{"n_head": 6, "head_dim": 32, "activation": "gelu", "rope_fraction": 0.25, "tie_embeddings": false, "init": "uniform", "init_std_o": 0.0, "init_std_up": 0.0435, "lr": 0.000769, "weight_decay": 0.31, "lr_head": 0.00429, "warmup_steps": 301, "doc_mask": false, "train_tokens": 471600000, "dataset": "wikipedia_en"}
Each number is 500 + 50 x the weight over its row's rms, rounded and kept within 0 to 999. Layers, rows and columns count from 0. Numbers have three digits each. The size before them is the row's rms in percent of the matrix's.

# layer 3 attention query, 192x256, rms 0.103, rows 76-98, columns 0-127
084:574463531501528501527422544639489571397529482536442522559480452503446531590425500528451481419551521496523413346507488527501498507415541530426486556509447550520476552518474563517550489469509465529454581564523478433463559479430561539381611501480569506428614510499437500508550484536495486486477547514419507524537436463411481480475537500455513570514448468429515542453445534486486520490504
151:459527499442482561529406500519500558565540609454545485501496491515548523544527515512538494386588547605493549439501496428494504439462390561585570402451609399489575471496448485503563458488451579573479468490451509529527541583563520550535428505482466447499519629501441517514507466454477584518467447397549532423581494538494460504483453526525501519442511568455452437479474386453408482499427
070:495533517509440549430491528563522492482423560460469496451522457467542487503530534582500459547565585445569561608467441527553569440479478459587473425521485477439541441463487483572489482468546528571422345548442454482436467585521531462441495543501468567571466509529545520487442564503419479520622517467559452485488541574579443544381535472564486450508576509515415463536549411458504460557497
088:480568492518400512424625475535462474462489460456524514457506604436581441410505394519553435618553546515557503597402401513542586478462425504512542502522557495524525429537476483470475403543550529511581444459497537464442489539507440504531523429458457462514405541447573438508458540444563543537598455515488444503460560554561528451481466423514454514562539454548426473509563522518501467472439
161:493539419459539543615401485455575552498546675493520549504488434468510589593561601510602521417581499527477619475491497441549537445557463511532547372528561458463529491492492469541471482448491558564508402461423524545568445544535464488497425474547504459535493558477531523498535509502445548491530462398606538427527513485506554517521482560577535473455442532480412489487487398438446532554482
072:537484486473544456508476531507471542493596501518490522543504573499392524577435478497487484422457473544495440391546535534530419546481517521455547581503488550547539587576424548487503469440505464479504556490466528463525512463481506515492550485569550471434551468483480502546522460524520440478435528520421544519543406470393526465494509545422505525515426468500571504517390536538522495392606
164:474577468462490488558370522475470521509491628501583424528472396543558486559513614550476531425530511577528495508467570534495492448395414539637482423438581428471557451475481469549583445471431516548441518513483550483575593538515502458451451486414447506519581507491473519519552404447434542520496516410519577476513400483486504481553520480549511452457457518528477442497459378465463472502487
072:584522493454483475522450498457481547487583554538505537537453486556422497625475542527516546404491411518501435401553546548545459559455458529461542601501540543481512522506481456466441463479484451509525573446511572511624575496505439511443534448537484373459532479460551416539547480540533448441441536555497540529544453433446491513526452515421562516519438443516557494503415538547489513427579
125:563462492488538496483451488576442447471489433501471439467495501582466459519429443480405432511464546530511394517583550524463496538444554464391498540574410561549505499508431529434606528442453561496462571563602512426517553395376568530467570526469516578473603419546417577481527502473461517482450478575377523522592396526483417469485556488445468513507480561472535532514495565540579487479522
107:451550467523468486494573476355517449591488585507606465504528533491493456444520592479527515481511441457463626555469570509503473435544540525579498487541528490532485492466529466561385514496484505503567397446479548497556478519611385404501461439536490505532438494519611437510448518466556507463529508471631520505426572497530568476494459483514498399508437446530469408566541435447496509508481
113:427494448488505429439551540505418496580515418578538501509566538481474495453522563469524439588481487482507508491392542567549501494510524411494479507519474478488499480508488500584460480464531398493522484574473504475524573423481479468386524494496514476438415394554623476557523471406420459428569590484498486502459503452501594461473554504445439468526542491513477556519533531619522519489539
120:545476517507564518545532523563475513476432391543431524469567512506497541503411432420519440491460475464477524396450476503485475515491545453461473488610412500526463497521440584431497466504566532469502482558500471479443527482401544516442611524513605556539501499606490554563460560482510392551517539545465504464558569471507560508426610556539548569574519462524502616517542595543530457508532
118:556470560499523453461539485534465524465505435530472573532534463551474439532583551509487516465405464406381481472522628561448542485573561501433522553516459527485514497456553473529456516428549411503618548491554574473494490441429475495433489528568469480484506478529524467429581524589461400556510531550492527493364453498487479495422490499457490485448535488472556571416497493490493464504493
101:464558485419542509455602480506530487562434441556539518466572553457481469472494485526512438498446511501539501505476492527529550466526454455563536494409545477511552456479492489570375456484537477556532553498430542478509540466546451470373502519542492490452490516472597432425530541511537507439505524569494506541441411574521490548413506503492477523526559536457526502464532513504483487542473
076:534500488501577493511485500440492534465566457497482482544453507543386505606413489444466478507402440556563444419624494512463469658555582439469541583526515578530526525562401503457453526448465480436526555452508538498585478443484466497483567488578565465484527478434557479533480488525547447465433553559441564463561467430476560526589446525462607479575450479501539564480434597526593557446599
091:440543500491452524466586508498514498564462569495495592420530559439519515448501502535590479574516515514506585571399468468585553432469442517502546473454582466474475507496481490578453389524573500469532387520444450511495489557576444473490444451499463482505369531485556421546476500475543530495625516482527443498434512582527512479469522485537512551515535461562510390530524435434390486497426
111:510548491499509483549438485335510475502534607464513484586512453513456520508534576587493576442468500502422531526511538497479397449501497496545504476532546436408460544475490423464580554487402552552482546401501547555540436580508502471551447453509442471499513492436460510543462396503523477541498502432587536431492448422498499446502504538483504454438421506556501440528456400448497549531505
123:503490527495414556529493476580460454547430468507475410501502556487563422509483472526466453438545573577514387478459525458532500409453476589591550549415493450567584500501531563467617469531480485482477569574562560467457628472492555541437489552408535565499615516469478504452554471452533509493456446473411525504538439522494484530497553464446434547525485511479517411535478478482522387429377
115:426506520548617561483489517426522470518489516503555466464463420488520509529549495444549554474571599585580596597501548382469508594553534478496501387526434472518459475529475549431474495470474510405490447540454446560488497474572472490637479445524556478576464492445553576553449506527480497511449435466567467490592561470513498510554481476484496445498440480530440524537527529513519545516519
118:480524517551604445582434585450528520519547558487495521534544482409516590562539572533504586445509557494450477461553505468572436427409434653571489450433427440441523563506563486543476527508489504613465496465367485562543519503510479549548467507553502528491543489433414476525468520529492518495481562457518554454458543516483488543499499540523502517393499585447505397502460498482469621516553
096:538463573581442519531511482612436441428483442456456468532581599476543484508449508495595493582518472557535451440527428560540512496513528459500502478492403550581410407509597446435451476442520468506537542495555573460422445458496543459466595433497547513464471492457568532507455480579509446504529545518405520533517462541527466476458459501396486465509552391495553563487528457515593534521458
083:487487574534548519389515538606530572519520448457473540492439473527513517506521569485482495451433556507511384561475446451566509453512465476565488519567497537492518556494494521556560449476476478496557615508455478554473509535478524469545329476486484512553489444541460507486484554442497509489425597488517412521545539461531425448445546422500421513568525431470486371484527510508415427486464
116:474535514451433397400488575492527546559593446476552587447459438478560568462514500516467459435504490476487524485506510485509470510547485493541517528434553468436444532419508513517496527526529519538556611533496557561417662456633490502559386473482462451499444454496486457501528530505476529475475541472576421486453526417525390496547455462518481527522564494457442392458530489532415433460484
# layer 3 attention key, 192x256, rms 0.102, rows 76-97, columns 0-127
088:430533576511505439528540437542524448508531546431571522428542529504552559546494563482454485504432534560556469517543435389542526475440458488462543506517542563554486482564593529546551538489527476499578492520488456477577494497535526465489477488427442599595441556515479454522548498536419533593460487466448522470562511508461409477569497459478453508538471484533468529592425508540472461532589
122:523559559561601481615527462552525487473453569362506562523505506480521477542470534517511559465399529547505496481489399478527437464512489488588525581438496461508488533501532498522436394512493525465567479483439495626514493498551543529522417433506533540541480495445506505492485403564526471455435524513549420477450485456523501507576495498469599499531502492448506502477516508489447478464419
125:414475502487397514525501469373450425499525549489553436453476486576497549536355553458490488488466477516563512531585583547496520507491521598589522432542499522498544525526504481500554544435462396458445482461513509416556523504499548523446600580500434492557513515564494493530512550480511490516555420494479610553627553572435443520527513498538474495475463391654486607547511522515494521537500
109:499455435561517458518573553454489512467564484432507505585422501475363442486479540448467414573526502512467473560542617561452393421481485560486529465536452541455488502466430460564429508437541445506510514510542579480487487524484514491514433472570537364539632387521486509485496417519536560457469493555561526532483553483503547562548412523492531521540495508471517493441551452488509535423486
125:453518554503377534497380470517471510555509514457537535431557554617560504471532525578508521453544496498490422355498486448446482530546569566551551562480517469424546450516568552464537424435453539457514438567434495408592456569576441430493431427469446548514448465548558551512604488503529511576464439426508498559442476512474468496519510468513486507511464410482481523576486530443462509426513
087:443566604501486426439503560541559480564531483436598496502584587512560539555547509505561464519382508518515475497557438434579476478529445423486565416503537490539547439579518560501555522530520494573511509519474538555537563481590448496532493403464424511517405440534415419483525488526483534458480544454427471416506481468624435433597480501485480513509459486546497492577392486569550507452574
129:405490568542449463566503505487528446524513593427552582478497516525559537528478582472452511532486585577549439542552422481474501475497542489512580503506552465538499468497537531551485494502517487459498485594402477473525457530524535488499449388461475532576465517506551441487541420589459538586462478444446498486603518488482397494634506489431525501520528436497431541566472496438470416430550
104:488544508526441394404442533498535508591620468436600472427546573418576545532544561467501478469443543499476531514465489444547422499521426425418524561423505461548491479597592519477578516502467482489538498538485545524481515442590434466446481489459436550462425430485567414499598529616468486543518436427531512468434467515476500490545481484458518523546430488503499467552452494574518482366574
080:507532492487531481555509523446505514528472462568522549449466559458500572532524408429575524589401512541558539540566447482561539542473442453513507367604493617461556477544449452468529532528479503555446555453513508535489510504462460515501544499468414452571451473516424470482470597440433535509421552491403569460587397468554494461529497560568419463439576520592476486486422503523513424562562
093:526447454587481507487541558399530476476533458560424526553461607514408452538510442543490513598558560484444567518444529553491454556576518499433496490517493427503483505510489544445422428529507552496476440486436539545452557461434475505443508467603538426411510496412543460526400490509555453494509500486670497528458498588554553582462486478490599481492474461491465459482561477473568593372461
126:509439604486421506477609632445491577533402472451512376519568503472544514596503563410500557431514541574522469593527493523550487550496527414393497532455517528574598514509461507572492481550459434393539447480481486497464624485548537500550530508527479457598425480475508572529557517512553477433528567591436458554571537520576527487502549477436545513432486490511489491548476494497551467488505
100:508479559470490538533535362519544513482444473509437520415530466546496504489518466467534574547489448462553458575565516461500568476463562525464555590600471606515487503538492496573506447466563434513502474466513485469539534529546487475586466562534531588607512565541477542576458593511526472542425515563470504481620538439487503395346531456480454490477510474439464477440485573481546362623517
124:575548557478478463481483447516439551513504480580477542387547480549567502483452461537517593548528443483409579375425480478502538443450425521497370493454478424505467530546526604502489455469541471424532485571503472445626480510489495498466553442483430461435455497533550411448492511527504544518619470507512523516327520518476439421431590523476501499492470473499561523425495498528534483490491
143:469542487595487429550491488440521482471571491413508518450491569456444565534457447440479565589350529510464552577498389464483465511539415476504497493515404481547527514538564519414465411513455487493466478519441552577472546491486505504456512475479556516530450464492540390469418516553423546530439460483567617566474456585519465540545505507537518477504510448485468487500481544470480463362552
108:507582470509453432495448506505519514557525419614532522451585511462422512475565452511542391577455545464409485511457455497514501443516488375500588488430447480484496487550566462421513437389542509591485571523481577494528574407592425541505464469532427543342490433512525482471499447577424571489506476480541502438396411487553414514513455505536508497464528505443580499501440451519589497446509
101:478400485550498497497560555444547483444468477345501399482510542553541512534507598422507641451508506434553521543566576495476453551543510621439465547511463514565508523499455518573482497534502437438545392513482578517434545508486517440484474471535571455582530454562578547461472519520565402499463467532527482506533590499483549512499486489484552525540415451514432512484541561505505503409516
122:616450428518539539445448522507510544444481481620476459585537515463410470481579456540579496463533442462467532379413528537447470470493492507450477427424405458462513518491481513459529519433547567560457518473521508468487590522496410498509567519547487469377529467599482537413488467488556529392525489441535458413388473472497500397422486582551478511489518548540570475434532410502573509496458
128:510529537559537487565542550531502490432448552465481508549500553526498435519558504595485493525516510601474442399471314494529462528587445453485477436530505464476545499502507533464419451527507559515539458455411473536518488515516485491511419439605526459497394582511474535516503490480448505424471511501523437532441454513582531570579468444514537473490470496428477457505473474466461544471465
106:560547408460513575476443471548468541521435464612496556527461453510445469373522420627511491482540477431516524457436524503525532540545594491634518569479519459445496504458509479490461500548474511518502556477496496598494398492471435494470434545510480506379555483458532546501462518466529517515508534510542494491457460402436526577493454545485413487507587546511488505480540570467452493593417
133:435514570450501528497506474539532495519521557419460455505495472465572512504467475481412493508514548523444477606456495385472481543495531489418470529501483543605431502503548562538524468526495479509465491532549498476473489569525596484552469484450550613578488551452451383609453530509453423488508519598424470483618483474511572410448499505440523525512432580476484413511490554489483457482547
089:371505498543437505517509535496470499583435474451468518365483506541497521587538424492449555475466495496414432420444540566539520427526487491607531511480600561488503547502368583486453442488497501506467493472573518555505500542437492464484472477546498502490519477507534461523569557413478491534450542526417456515508519430533446495475531438583462455510427560613434411469479611516354494494447
090:461567510466530447496459593471545525550500538570608560500497441483570533521501557501516492494516508459449558482489572486443505481456537457513460498459579463384560424351499446533588540516556479463444526499485532583519491451550545461552511528493427472577457525490510450468449514516489542458590504485621512434520573458532571509508528538492520540476564515496467552496592468488485449610500
# layer 3 attention value, 192x256, rms 0.0703, rows 64-95, columns 0-127
087:498425450605533509558503493462500451500432483474458520589500478598441459513485637592488495483466509515553467484474550523464496552516537554506519539492432539459541614504502503496481472470504442449601520514535480506562421525494467465493488500566534441468555529499584513474556433569540493570465440415517495684482497497478526484437511497433471475565510545558476549503512561484432523447436
075:551524652539516556454477498539499468565485483479503447487503553444552531462498494453526540463541517431501580500581423449465439478518464355438555481473523502549474547509500516536497486442550512438465457472464519456462510447533456540558499487541536515530465431477488470503468359548467447546575486494486505414513475498500499445489457507507427415518447502555473449546527418481525479555550
068:515438570433507507553537500453447454495413455509501346546545517555579445577498420507528500554535422512516485473501480586546523476457514508609470623473543398475486499493467531531458348570519568527491507551411432526518464475475379483493497500382559509463497556518484462443482559502532419508508451523497493493474522487512420490553479493488501533499452398517503498552528632511607558471514
078:457578556494447527525448481431662495529534611419491493509483482471478514557464541511488503449389521517560459449508458483489567566508491490545470440512517447483541560478535441554507563483499477419469569386474542442453493498537500510492533490650473455488501541439497396554572537534460548502437469545494493439553518513503440488414514469534524535473684527515523483483484516435508458543562
068:477539593353449518467554523466491493462433565601475439454537539572489449491501554440511510543498473411449574469479594446518452400363369439521496506425486486535491459503531519477596449507504582575425561559417503470492502539519532542459431472465511470603533503480439477535559434537463492461482456474521503396520505531488474434451501516486558511476486553564472474477520453458529471502475
071:528513431448511497522466454449509428407554497525465457492508505518617548515462495476534517509510448491540543422545430536570552556561465556463462452501528540506499537487512547599484505420481460434497390487550420496550527493487429473453520473568493468544488476489506413470471482481499350525476566516486455346513522480473555483539502494532552470492506406472482499504513503563506605547538
074:527581651451423579527566478516533493422505513450480529561496535448485501517495520488527473496393597563512512530457501460499584472461416451409488560481494458510485468515541466567481547525464516505473522474447379529652525490498485465402561557475491500466465530457589344439428435497484519454438508552480518514501472461483576553519545451489459408507463530536486559453517509420536474538450
073:497516407411469540506512555496622385483436518444500513465484513549480444597517496489471474528548557494529548574523462703380578523467545429561519483500482482480492529502378453493549620445455521414501491460471434466440481504464383488462484490494513498496568465496722466595595562530550447523416463545427533519545484559483578556452480499558511432543488470552531466559522540418430554435491
077:527511417540562450553396486485433518417495506483491444487479461417493507531464507501552463459494455496540517497488636546485394478401544565438461470505469452448481342483521481537535423481525538516558393576550465481518588518481473491578342482544542454507527505439415538591533397472466470500486486497520468541564492513507604437533468549517468454540502472534482442464477573459446584463454
093:535440420540584407546492447446395537453498523597500480525461470475462501534477519539478451562598535526527481592513617509528466547545526561472516487537507546433558467480437532460494417503453592544501406543541487516577476525468492505434330453487514455429571482424547556539487518386546426531469447476483513670528495480516528500531461468522499519519547503426498488480497440491476509490498
071:532515486483491517560468504560451423401454563508509535529504543517621533507486468542544474478434483475443438358488330551502567442415455406673493489421446462474515462490523464562456610554499490534513490567508502479492569533432502525451445481540549556445483439471424482569500541387502468432480523607514493461488502519517558526646416567461472529562497428516584513496491424581453574521436
086:507536503465421467468515550500441480524447433495515530479516515469487573480516519461474445520507650472458655481493485595520619480470586433465509409504550411513440473528587525477558430528483566474464519476496432566476528450478514506523532527464456533441461465539456452501477530503397447474502503511528493422479466454471464557474574517533550554527422460498474494522509407562530518476517
094:424560533534466489472521529560519472553533434457508518430514534476560611506534439522513535461427590508450515482533311447503530463549382442464504510495499475526489484528511522567537544496534527581476432586442552531480592486557486504530457515446398534502426503506536504480536492480373614515492448477553473371455505498500425536543516517570492493503636486519466507479511568507536462511498
081:536506493485416533434474507511476505562461439480537502492506532565557446563443430473521501510509602551545541426469559390538610462495372509466494527574465496481476470520456453496437501512526472545501476552477494497598460492564448480438449449591476470519527538434555440492539628557471511466534445610545514501457496463492393416478545440536515473465494477424482420498483595492536368539521
078:485447505409433492540439452449564548509531486501520496475518459510511528475486494444437500573522489548405447455501693480555534549534614602522459520497456578484471464508516520442471452462463490448587525425523452498467429539453507535537585476403497461485527503542486549484483557507607394471456538529465463429510501523537486532509586542494486606431451563394497535528507494519464504483563
072:577464508496450477504400546498430517576431474526510465549540491492470483477510601537540463441515578522457541426557568454475593490437526450442454472486546502480447545522515513439521415577564519469539659550509353464600506455505463502598473484526510529456480519445435518543486608557464622483419504489551455504446560426520429411488531520441529573443405519468526460473471597463456538476603
078:530525437546441473558465524418493482518574470535529489652541523528511363531452499416481548518526544573535535483506557476468518539529458397453467505548501550439533464523473516560414406531504481499490519527432394500528451540484521504467490557575584473508540490449620495441558602548568520459523492472461530532512524563514515404473620487480447427476482349426439508460500599487489544496505
079:464452609442489477440479494489530627581476498485554476352502478514491546444451503439503474511549458498438412496550527417501479625562465484405505581488526461511487483518497503539524515555586418530450445466546573506588439534495572460576546509502511502472487527437446530502429416480461537493621555479447467530481477441512433497452496501565653503429526567395463438511484459455462483532525
077:568527507515576426490457508455461517524538616529468459514464487529474468600490604510499543486515454535461488552499624511453387556523468541469508418569527563455515409505512463535438376480471540456508536501462487464536451580468556533464489499609555442521620551459418424494487490553577505512485494493569519564496516545486533439443408491432521395471525478523464504488489488484547511456522
077:451550465460402452444477473525542559576492457591469476490499437575460511455539490561497448507498433550476503567558570392476494516577483437502486434530491516513513473530491446427559415471447440435501542542524564536578417427570543465509471558528581442470525528416517488513456571499534517541385463527537461588460444526484558472493488464499528433434545459489500509523494497428511414513509
096:417525480507449502484491542533539471593522420544536498405528501504509585428535422446472489564460438505590535472480426399510510578556485353415463573547478542523499481530521515419559555479526512502526510552452489556566537390541412467537409511474451591518483462496521559520511500475446558497485493487507482391524444425510411527521494520530577495462551574491522457506508513504564480533549
071:457477413533509471465480447565540365541594449482507464408520503579545480460529419458570519584434498525495474621421563451559493475618533525485513498499494603544588426502562497474553557466489494531505562495431556525516446415551403494567540468600436480553518512519485505532523585498510503521388428544516484467508461496498454447511554447594485458493526533407503540474514539505510467464527
075:531460391556479474424471558528440483565457344503536553460507494580621455488568466510452465480459397428567471542640456488518444460376461423492497486437491507476432525534493474525586622494567575571504578555449529497497538420469496478489534524510515515530468485426464561456483549509599551457499447536504494562449447611503484489494564491509485403468502549531489447566496400540477505502484
074:508464511511499444483547562491516479485557483566537478561538505427507446558536431475485469476530488489514524504491535528522578290398488408440471577470501392516503463511471428485572537600489521404458537554571470558401526474523546519451536415469403520528433495396537509454501543485418557446473490492479511502472438482481492516556479531461487538524566415516564476499489465510490391553467
077:477591549448480476474524519498521488495397523417520605576480476508468474497410509533567436528476411494521527514424531424522480527475558474578536517548466521447550418477510543552442510431536547552537480498492619498590545549455435501465501474483400475486560501597560457578491500449529554454506511539486554418553522499485516492560516481577524491484587590558433498471486705382538431473504
073:415437455555543454483465467491536485504545472523435569399520500541467418564464395536437517643469465540494509517541606396450486557471521595422449479443442484473482504538553494552567444456565481478495434517506437477495453559464452471423528570484466512494483506472581492468563574502445443494524493568493434544484537512522485516502587488595560520469615549497502499505518606366554504480473
073:429485436528526544610485486502448425528506444493450485501527541514456404466493477456518541509479460486419479563549474442419387340434535507542453515434506577523449472469495510540455519516514487487528555543386384478472476454460535474541412555522553557530536512486499482586458523530479575464643536492463522528503528361528514516548513623530482552477459594464572620532507566570513563477493
088:494516544547491528396444546499533438570513447476542538422522493473578642486554443369542507488382545549533507522531412433458520558482464337439533442517475447508457464511477475564654508428569537514512482506446515521479556445479429496559520556411525516511437491495462481471525539625344495482482516519472455420490450487518495479572584518483527551493514505576508568527497546564519462492508
073:540462513386491489494558494479477564573420484457466436618499538596525450563504581559527503422529532523437541534438476539459623473434515533569519498536575507471507463469449513500421515530494432396449515412602475481511403537439494577448610510475522429520499514549621568474524529516566460497625510422552568554468553512465542504451487483449449518534432448515508533527519459480476507428477
091:534474460587494540544482491466470443517499522567466424590498480588436488584495517471526458485498493569453516495460560533489541605507511471499500511530468499493531467483462538533536544539493542473435392505529444456434505488441538519352616561519607449457551501548588516474482502427537400383438473471494477533500478510494594515456518541502505416477388494627498629547511490442548565509481
089:485429414420473521541548506394483432470479588537502515499481463591461423533502551495510472534551473468579551482486592558435485526557550563549490538515496466470544492484407471444507403466482502480500498499574577486492405536545565519483477490544523421516537482445580518475515459449477437510457445527520512608541508633491570490448500507528434538532479503546529517488471506460375536514476
072:594485534444434502486475492535492405554570416407465456417489550429568459439496522448448567495513564427396552499591371566437497569493538480592472490516551514439469577441413532532545553452539553549503429571461365434493468517480530520479510470598477478490524436514528480509502488518612525538540542542498528510486487526517518490512515485561615505440482479511511475502470488454548563472498
# layer 3 attention output (transposed), 192x256, rms 0.076, rows 64-95, columns 0-127
084:557469512471539411523459471495496536521606538506434443519443486445541515599411511444522586435520447506493435516599601461527464572566579520446481426525474529586502579593582540517495575451475488534453521479565552525539582410569447580479448553498442456479500464500447464513501480500559513387526493571416494464506444483356507579538462446523485491423460436543543512526285504514508569487517
073:446591463527510477518493512512601507494544492501516511498538414532507492468502543576469435469512591505470474496421475474478503465435479506477411593511450483455449469489512435439461451516508602458412533586516508438413521493471580518495515533424524529557516514586496499600537608477454560519477510479510501501538643538650520554544506482425549596514422582432426531473686476563531443453426
063:462493517601631499516530471538521488564507450503603573471417428503469479431418499491421578425444580429560408569564442505477494505508416421536453459569433504490547507562592482437520576451554508485446516542476546459406604385563633505474456485566475452587448489502550522564449433511473455505426569420406458456556452516560500455495594521488476485512445416531515510427482455622485519509558
067:443430517520487486464491505498395484479526449512472556546535577486418496490525471565563497570547477414467547517436513568461455609538493504534563575484478434627444407464498461487503478575553499503493519568436503504469499511435440368491559488403535484477523459524436435456468546450511474462515514532523538480476448449477488509612437576442575544451448457576408471499346446472526528445436
062:466497433544548535528436511463486577502526479451603566501565484400583501448532499597536473506464569573508506521505448520476460473561503427524534517551515502472558412515542512543453491528583469468586535476535474406472556467419525455445451413475515589427547519474518421501476562482498505579518523499446509442451522471516616461506537529560448557488354594414530536484595499527512481454616
068:504449630473542468478526570536563518488546453441517559527496478548503493528480500499398593539439538451497455536528487484496483622500497536516461555583570474564515463507414504392440496580488549587467579518441504521413461563503540596494527530426503389504449502553528482452425519531454463548470542560485465455545442526449472430450409565502481474541559479483471513536561543445511476453478
067:444479425425574457508465485518495493493432459499491536468532588586524605487436542503524519412496515464535479501453520569475463502550416492485396470602559456442578530546538469556528464489559541456584447549487525420504483515474548504601582521496512548499436509524473566499551534402387535524466518419425538565451397527589480472491445456487469512466577447523584452471488530531494617497530
076:543478523625505477481483552479475488469511531510478500468487455426505520477528454517585496512499394505556449460446485481468476532537527547481556516437508549568499479532555570491432424550586473548445536470439493528526444474456525512508587553476496493392492568511392455476521451521545488462626461537574515534504518504384466437521405477491499489390472369595458561422487486445453482462455
069:523461576510439514476525513469595463518536517514481547546474533503491455503549516559455559570560545481406512443405438542538503547558568498528541449375502583537527553509484549484549505464495478548534569471487465567500401516506494541471537539397459438484481449542562516500398547532519500507519493462460433480488534503396550487533436471483546513454558507508477475547203423547449476511513
095:540607566547471569491465516507523541419513497526482555480501422522446459534456510437509560460505468496518532460556549471467456550515523465549433473425478523502480497479516565568503563496542405563516626495473505568528451480543423506519534548487553472481514543546374517533519556538563455434505484498506424510497523414344422472534472658515580479393476462594514522537212547543471467535562
066:520454533500566548444647476487443546556473458480623451431559482536466483511543508514464554536496459460535502537572435606472516548505477517452489435535579477532482384450398573504473438520461472472594444528495523580473471486513548497517653462528427496526499587518497470395419465524549468523486493463556457483504455515490544448395492461547557463597571433479393514442556558495500456528521
087:456470502474529467492453467555541522559485477453515508575519576414571496452451451546526496466549491528519469535437423482524396432451473504519493483534434517442594506504498533485529493529565533495492477530472508433483500573449551490453488477452537563600390576599533563479578419486514538567514499432422496462479550538676538498525505435465444509614503424524503504553800467426625419519502
093:518486541461440532512562551519499510512467535535517515510554469506568455447563441500515479547638503483501524544431432498534543454465520495483523491569479483537472462463501525423487463570508511495488551542486432474438445580442484502513536519528533470539548498507425532573417496493457457578566498459483486510528522515692494472484487535475412472456468496514489439529899496527467422494448
074:507507476483525484478538431464515576468461557414505500469523540539369535463525501443501468454495408395452577551462416611408462459532477493443433515447560503411588451488493501520483495478477503450576475528532434454425521496441563479559509519582456499470420517455523551562466540483504427577435478463451561547466502527700451516548503503464492503499561457535436440471743462519497587521495
075:474562531492575436537496508560407466504467564544578453520525451559456479548512512533489512560428500475493600527572476395441483488447454467544515519465619504526570495488440444541385506527554489584487495493412489558547524473584546430433470401532556553550535479475484524370441472522588479523395474562536506455504557519304564449487517542515545491511483439497467528587284493487524557506508
075:454569419503507483531527450544557535526537495425523505493508633437460485495444437474419441506468490508528481590496557603558432413504553545482497529502455399410540530564524448532510577467436491545481386511583499485460550514460553453398423501483453580523447517522541464388506416476530509495465551453456551469443442543558542559473596399510471558565497523465539463594528494590553506564481
070:517498520517522479487479462479520461541488530476486496451499477547415488548533516478432549456486524417538507479450505501492548469544543498526405505540476491509499586494495372414500556512513534503565568445492521457457488432542454509525465414501499482549447491431433558575405509506522462555430552541487456548426569495472464547548438564451548565514582524625553492668355554535547545549478
069:514611492473473596515543509510502410505509485541520486608556507553475507587511387467438448482472529515514550470436465507530431432474446532542508525404533469460519549422455533528536415454435523548572462537449487462481582533505510505481552442429556525559487537456566484487414574527498422527425579543502524465604596451505473473597631558536404529626545477497469460494495476590554534487518
081:484450464568504554543489443451507500528500443451402492543437539483500530475468541486482517447501506430503453506522518448441445579566561539507439534429484555455521558552502503538556615483415496474478435513535528518459571451561431477546453580520483520501459501496489553518554498403553524482510536484502438497464552436381498606596486552462558562539506565552529508490130461555499563542435
077:542518493563464465393428539511417508478509541484514604495497509451513496489483479415582509458548551480520550527450413466511546492398475527522482488427441489486497567463495568603388549612587506550417567514510518502466484550458427481446495550482453499414635507540485501555545456518451527460626460489472490476502554466426483545500457649482480500440504490509426492525523536559448590493457
106:495560517488446470500506486540477487506482532548548496511582463479544480471531451536501499511524567528453538581461445507516493344433399608526546457514491452517531459478486479512400434563499511473503477552459520464428474575446514483494547473472544524494505528487506477501457524513454490564522494474495506531481528525574495464453562525471425498477585470489421477584883544483488419531562
071:508512518496447477447466566499491565431474467480478526467477555480448573474572487476457452519570484485524553547514458525440482532443457516434511518521444454547410547373430460499453458517542552488430467585545343512427614592529522532574385527560480519532503572480464457545465508481454440577573533459530586487535538493515422527461503565420487491349537483500474465514666422511519518508454
074:523546527482474560457512459483519482479521499538517468475539468462451539533511452522560481495495540548472505448395471534516481441514478488531536442489483473479547453502522563530415454531540390531498490501582477434511499488405453449495500606509496619461559499531537507626503562440475522512568572508503512488514583416709558496491411511474542477554468491433510455423724561490486406513466
080:425490465389496482557483414473516504575448492463490495504543608542513572500488459605490529506457509460514472559477440538552456446507527471484603460579429484459475446458532627553590491451543474468555463550502559503479563518466554513507441501547563595589482558548489474516493452506523473502465496490514510486513520487660473479462552380496425498547477577445524486496723502497589529532512
082:514526528603492529544547519529529442453560494545478431438485461436448443422568468448454553571594501542486510504512488500461443537564435566529590471468536530607479582434544474504482492516494432479465555453490386562473350494539488567550529571416589463427467471471391498508550441561529491549520400416496443533499404492571483430574465561427510439425471440555473530526483390479421487425439
066:579561526572465498568418447429519454606448535514507537511493472499563439434485458472475476451475560459486542519479496564506424486602433460533462467456487512571549489437470555485440574473403504507509504475507539489506514407523499484450561496568546468484503524543496517508384557574647487408466545504418567500494403536460529545507462411400489483434452420577499570474467509538495510485433
076:488439452564571494492541536512514514417496550518650482503445452520581554505579453528560489557433490544503415440471504484584587567510430552477618481531522453501566476530421448471468398559481497465541525425478545548566519526492497534396554428470534429488536475471505424469485419514510410515442530542493483447506422616285537363474522449504585444580510490470434490509438491504439505545536
088:469524505483500493540538503558528457510438513517502481498543553499613436470483451547533453547630491508473597500431432502511512376443475556525446487465485480460483542439531530411411486552461497484477465587498452467461500526431585502494483484564475561561478512509567527593467504424491549601530496438509495484509562540662554558399486463472470512488508512478513496561817434463494411490458
065:474476515519550530520489498497523486468543491424476540412493473464459567557551516387462559501454465501569471423578516492490490604564525504495513449496452537514484562629551444522537542489520515557592566481485558575483514408581443397448460445484537435466465456491476443584519422526507499549451496572491483459595498509433470457607494545505578409479472485566476469463344552482519503499505
092:525507449514506456504497459468539531525482434467526572490484476552549520527448534487533558453462481475526479447573538504504480530513479548572506500497546497517567509605481484512440463505522453490549620472484618540578469408554481480469423425471488526494526440485561493497496518533488437534546516541495465506458456528200488553526496527552571527490495557437527472560226580507460482419494
090:564499509494550480472436509538547525476513473484423499513469508517437546573426492470502566516467432529442394479570575467547506530479609459451541456456460586556461523533518517531530616511549446533431582428534551485563530378462480536488469500519463468441570516470426491448558512550572444440497396490535512509494461465357489586555452523506502471452479494452523515470196492467472535418533
070:448520516503461536414439493560465540560577534525550564466541359491527467575625455464550431488546544528536527451453601483524472548521479512497433560454543585483469455531515480423419558448481471532542600507478507462522543440509384495465493549410454487476462530468545477462581494553489468462546549506477480536580602443509490526457518547429453506580448389474478522517669472558503432455511